Weights of a small transformer language model: capped logits.
Each number is 500 + 40 x the weight over its row's rms, rounded and kept within 0 to 999. Layers, rows and columns count from 0. Numbers have three digits each. The size before them is the row's rms in percent of the matrix's.

# layer 7 MLP down, 160x448, rms 0.315, rows 0-159, columns 32-63
094:451426495491525494540476560469554463513504501462447543575527491442472522513438463474451461491501
096:436563512534539525586449374451561450515496521468469493560452501502488546509542492475498510524445
107:467558527591430515484516487491546451537531519571509453484458520460470514525528507510526564483479
093:457453536451514473525492481523567521515509463469472446456449501619493441510464507570461465462500
136:462532516535446531490556560476476537494489444502463538512445516525544417517542422520517537582453
099:527541438495430601457476557533485551500519477472451516488461490446478542532509439516582454413508
087:492453507510469421509416491549464465496485572569477502516476504565562572527527532524451489477478
096:501499533484526525534470510534528506534512503494530489463488508521486547517494442564532543484475
111:501517556490472498517458471513500511501518540530475566476521436497431486475527476513544442609499
086:437496608479447543476509490495520499559481524479567525524537544517524506548540497471473554492474
090:420502547438460494497490493438495553495548432500497490560501442485477530514544523535478531533467
101:525509485516525461452545569445524403381500472498522475544524562415519508470498482453508571406512
101:555550508462542530598487515501459570494439474473513491531466495524468515506452518529618412418455
090:526473520460468510524478481440504544439497557521472545522517524554537518470475410579493424477535
094:565509497468494470377455495500501497513453519488557577477519498511439520503477482565528407508540
102:525557470464559456571492465548602504552475495532550521453453458530431489509470534477419423415517
088:506419473498506584481447501504468558416504452478575506482560459559453521472463510487496511545544
112:490432515480462498509471475476501466377496525471460465464588472491465445483462498562482464539490
094:537476524483509526542433471516448505492554493545544521466486524515487493499526512454490564439508
110:508537464442544481462504573536487486580484421528546543519462573452492481495510485469577466465542
095:450457600549505518562459454512591510462454453547512456504505478540455488532543557500522510463553
094:522489459466436540513527470470481481531549496499498505539456452572525514447506543493523434451525
092:560503511552484483531477454466562483507498462541526498516496524541476481504518484496454513449486
096:535471426498559456519509469462443472532495519499531490525461482540429440461484457542468530514463
109:489504485564457485528463508505432460561467437510483450481502487424520478464489424452511513444462
095:547521520519480500463475512551464545464439535414519500556525491604513589479444427498484478422475
102:441576461478423612475500466501464436517511503555488451551513505469447543479532582496491510520523
103:494437586564466492441407474477488458513491446485460442612457460494466506548501441476505461453490
102:437442431513508531558457529450489490536495476506530554517545463539500495533522488487483529459542
095:510425506520489509500438470521480553478536577499490494493443483504490481537496448458485580536513
100:459513458538494453457535478488532482500518458433520529493491495457443494530473489445480538442518
096:510509475430496454512430507531454524554502490457520510599524523527495514483584575564429463523470
089:462495540431453457553481508450428547438487553443557466533507539564510489495547490459501464533517
108:462502434441546530534519553465378516529435562487488484491468481531511526450490533500538523449489
102:501449511465483492548536505430504507494433532466548496461583479605532498478552486481511496546515
097:533565541461496442494477491534581500490508521583503530491465501497427546530492578437451600483492
135:493534475465501514470525518478405512476413521475470494450540520468506441421444453476504435422426
099:544464499474453546567605490499535479535512578578497513550507514494412527506550527501507384500474
103:494443493520417525528468533461561508565462474515536538513475454448512478496566500488523519512485
093:560525572532479481556478556496514542522523472467518563516527445523476506475427447427477493521497
101:504455565544517484436543495544428471525543528456481530479527534443518523533538482423553386548519
103:523456460524574431442500498520469462451520505541487524496505460483476498454506492482477566437497
101:559482495481527431436401525455596532467501586510537494476458491569502527444605470499535451481453
086:498585498509521484490450452540500485480533472517516477597557486461504478486468479534419476559516
096:583555507558517475499483544493427584515501446515501621504502532504446503476569523475485483496540
097:463544496448542522517487498415385552550470522509455536503493507528525435542478527529460501571510
105:521520513531434564531458471508522478483491477532465561531479504564475497477610486525406479478485
104:538509589499510559565498490504508421451501481464470469454455538551504500500474496458483417464498
103:480498463500505536475493531495410460441529510543528477572546549542601504529398527494461430432510
096:460548490497396565486459529572445480487555436532484495573486508472442513491510463581529536584463
103:544571459547388477571523518521521493533488541473470495541545497530551468523489407520449423440525
091:430554553418521562494577471520495476472470480432546515534443497480508462495474508454526429418463
094:516554546483476504497483454580552516456554470462530472494473471429524498607507536474571486462472
099:509444484464419514424524567458463440519534562532429519487532502445547526489483468555451453495491
106:559491535515522437494553433501452484476469448470507511494651468500534488483497518495542546443482
101:475488520482507524592482469515544590517393538481545482463479447503500468519461461540498533467507
101:439489543552546490439510432513509465493537517529505532532501514554470555531531522497509528483477
087:538497466528510460580509432549506470476498460494525504500439537504499509510642510472558504606495
096:454464425514520490492485470479459495471415475443515429525507412510515495484556546513495508482505
105:460498489502495474562498531557414491479512488445536465511490522532528511551405526474557541575533
106:466506512514502515527496440491461482479533542469542552510417481487485474461498507517437518502450
101:515489455543486549509459444449601530457413581548496477491497507462523505502478495491502465495525
104:534553483490415483484595545530488435515468521491517464513531425485462500508460470543540558497480
083:580441532502507490528485550459540514509450546531510487431462496481525424472566487455577483485528
105:521536537546459472526516543520431428487428513478473497522490478553511520522502518498567567569529
093:449514444418500516453549482542579494453480544487543488490517448511468490486507544535468456497528
096:476490471463498498466481479529497540471511499505457495437525525555485602446509503508455434553526
101:524561558411545477590506557500493532496375475479573567494515529502493514472506565497551468501579
097:434455510487459462534600525420442470430469508547522476483508458522456431451507476498522541521491
099:457474539471518550446538441460537522468528504563562462515531498506551453514476486546415599540512
093:469494462518521501532545496461489488434505540484419429469490544556551532551534478450513548472426
102:462503445457454469494532481464468452552486526486438484444500497513506486472513478443521486497459
129:447471482507477535504477483487509468533478507477437451508523520500566462593490526469508446473457
095:441480474554556529451479446495574514538495540460506488476526484547467563516485542567500545575452
109:489459515454486481517573555476450442482438422552523456435435477442493490456553510427589498446483
111:438597559511504483402408535560440521447436531484520456493529480469448494537549509500482493452532
099:556450441532502442483474516654545459496518563510521571461439521457460475488612517518554535466542
088:600507482473497453504468476487496506427541462504462469453470520602493484448461512511510466528499
106:511485508519556513488442536499510493578468453560482567500543552492490487452464466457482488567464
085:486472464522503565581519504531483515529547509470539525592562499486563601490530486517515558478548
099:524498535494512426470490467517486477542531523469433556443518535434534427517494477531518504500516
100:464544469477504443465585505522457575485453501512505450511555516480456486456529496465549502492528
105:459519547512512600447522575487505505539476482542537481468528535513543499510441540487544430545530
091:499578474479520493477485524500435517451524584462466538607444423491404485448493560464553551431497
090:553495459528486475516459491509523548491493513526488530450541538486519400493444457517503526529476
100:498454511476455494509545511443489440456480418458480501548462484531514568520475551439487525441543
098:517513443479506518486545448466540458487555489574550508494470457460483562536539473409508522499542
103:500487504539482545521494432480505463550504467508434419548510486563460519496469486499523431451518
108:489476514453520463485512443521475581529419529484489484457474474506506514474465540499529428457500
115:495499462498560532485509482505489531461525441482489513430507519541479504521534487541463452518534
108:541505461512445482531571535511473502548548475554489535463537507521514430473436514491533517570484
094:411452424434501445476535513565475524552491474484478497482469489457499473500488532467532572482436
090:419503459510428454465523558483554487468529571452527481455537470405444498458431448469641587522470
109:482438520475554513544465476484569486521479443547504456448535491518497516478534539539512496502484
098:495482501545561484469475480537466406410540462492448490540459469463449554522467491428517542468469
090:546520484496506462557435475533547560528442476494468472476582462473473503501545478560493500475485
106:453456488496516475546490524519472505492537444511503561496588485547505541520497523463471500549501
093:394484487501561471522478446484488540563550421539506483421505432469447447487513457510501554472450
106:453451505463529467533495462547481478464510480512479470594466470444497550536443524466525439489492
096:455508462523526481486465434500485521493519580523476383572471486507521413509489510508491478501475
109:518463510457529513494471529508414498468502478483447503505514560481530443503530466494544461579508
092:556535538470499466518483513467432496505449481585508475521517527528487481496466513574538537533488
102:497536504503508477546516482446585546469513450530525496478509483569474391554450487513442485517497
107:488412471463389519491496491423444522463511485544467496506468452430514506542496493498492394471473
097:542520422439460471487513469500505496439526512500514494515469499478511480525437504453485464523485
096:526484470453470493496519430548484481479520533554476484507509523524566513532489513544473419516518
100:499480505463543498472514562505621404544492474563436470447551465442513495483525506522511480493472
096:494408466491463574476464487486484499524443540508558509506524458558530537460406448536459419495529
098:498485485446495462610492502552468533545451440535519522510576568499498463460472544389487498396522
104:535557481491441558540457493483562504552457498465487476540437433468478506544498506516451426472496
094:534426572449524508501456563459540494514523448611525471481416584526583466528461502478468614443530
086:498549534501542526477447509527462498459514538477485502502556518487425529491510552494449477539494
095:557450621505522520551519514531492553484531460533499398507480498518450446512476445389490528536500
103:497484462489542583519487523461497480501498508426467532507505522533528520491463509495458385496474
099:516514482469477407486480529467488513532515503542518471537585508523574512475495492473498529539524
097:536506422536511525452500478408493465502612463521494517468447574527466480451569527510434509516477
111:479501525551591526478498525517465483470491546503486533481488483500472491514521515413472527499505
111:449484518479520480546500450530551545487511485535472497467557416567459487520508465470501463481448
094:523520476488581542528446519440525461558527433554440492530509471518495525512523508515498490531459
100:475502527472404471474502457501541565440481540545437487483514482480489523494511514450533581538459
112:449447528547488507482464502456604583530477509538501512468525533483492553486522429511450551559507
098:438499509518497490470532465488447470463531514468465525552466493577553478502501508488486533438491
106:592451452434492490590527546504510471582453521379557485528426468504504473505509451465536484484486
097:460490565478479477514503515503490477458496471486505489474502512456565561499532441480533500484481
099:516483519542476487503498490530586492497518542532501457571493503511479430455505557546503479572514
097:509476484492505573495520504500505495520510500462477551468498486586490524546530493483534572526549
092:585438427545473521514481452492565456501444496519514518573519472512488524501536437475446440558531
110:440448440493456493587478517485486511492510493447530509502502521440477524469507491464497539549540
106:467491555516469521438511490500516467462504449496502421438471509544516463459464538478488564530445
095:544466478547459543533466502523485455460427511431520449542505491461582487559415574474546512497530
093:545442539513496459521491516595531477476529472547438503481505462497460554554493561464496516526503
093:531541504489512452512460491509588452482503506536504502524447477581457430480474477454412525499454
108:531448488509460457473478510521439514534458532542468493502484424490482481557491515479537478427518
108:522457579517468511520493541504495423456540517469433478545522540469521461541471492479470560407470
099:526531508475517475491561408448576472448548559496517476479453477569538529517541526492432499434491
092:551542527475545551516441530460532474504580522510463496496452493504503412526467499511418410487507
100:573484533480544497487521549500454448502506527498531526508571572567467520432533487464452518505504
101:508434545556463512474450531496487483496512490523526514548546513440490476504565487480471512448515
104:451454505491495483464543505481440582522459450466510516494546429467583511481503521485444502398492
097:460518509504454471555521441547491496491478555469570472467469406545513512544454541584554509455476
101:470489505481444453466512435558510511453522475461498482493472469484560453508598468513534499443503
107:410475447469545471433513443513500521472437501514527445495548431468497423471482528537486428519510
095:508543462562531523541501489499489500476505495511504517506499468487484496467555434523534519439470
096:513424561552559522482547467546485466509475476500492459469525505503566502489483511456520469420513
094:482441469526443572555479431493523508483547617433493518546431508471508507557476485447479499418505
095:539484543514485509519569454468518469538556500441475449476464437514443525487524522490532513502522
098:458544466442490485434456488495501496495521458596493473542457494501481495503483468472601435534519
092:531503529500485444490476506522486510466527482495470500502500497446445547513469505493440451521507
113:502538559483553501481488449553508509480535483526548543545476568501485488501551526491438432550513
103:528516482495498531529477492452519502498493525481510489595525463480463480511431463530546430480491
100:491511519488463502560571416524487560459534524470464458579564443503539499483440494501521521484487
099:440542480484497504534500495485486572532533531543504439511519543432472501518440525536530500532524
104:505526511443475530568460450527454528501457481482496478551511500515509561503423432561481587545527
098:492469470480617498477472476517424451471495542522506506458468486504462475483526514463492488487530
110:530473486509441517481470550468515506447512514529462556541446445506594495501567545505474507465465
094:562529544541502546475497503455520537485457535534492484565582473453511554501484513469468447517513
090:525561459472445499507482570511475567526435523488523514443516538524513519454538500487460532489484
103:509495414472516487452505496450439457465558499429475549446446557486566519434479530476562469510521
092:514528460446509440562504481437551523494511577456477512513509411432465490450484470549513506461512
098:518477402498415490541543455434493533422572483532500525472529475487524530467549503517500459471448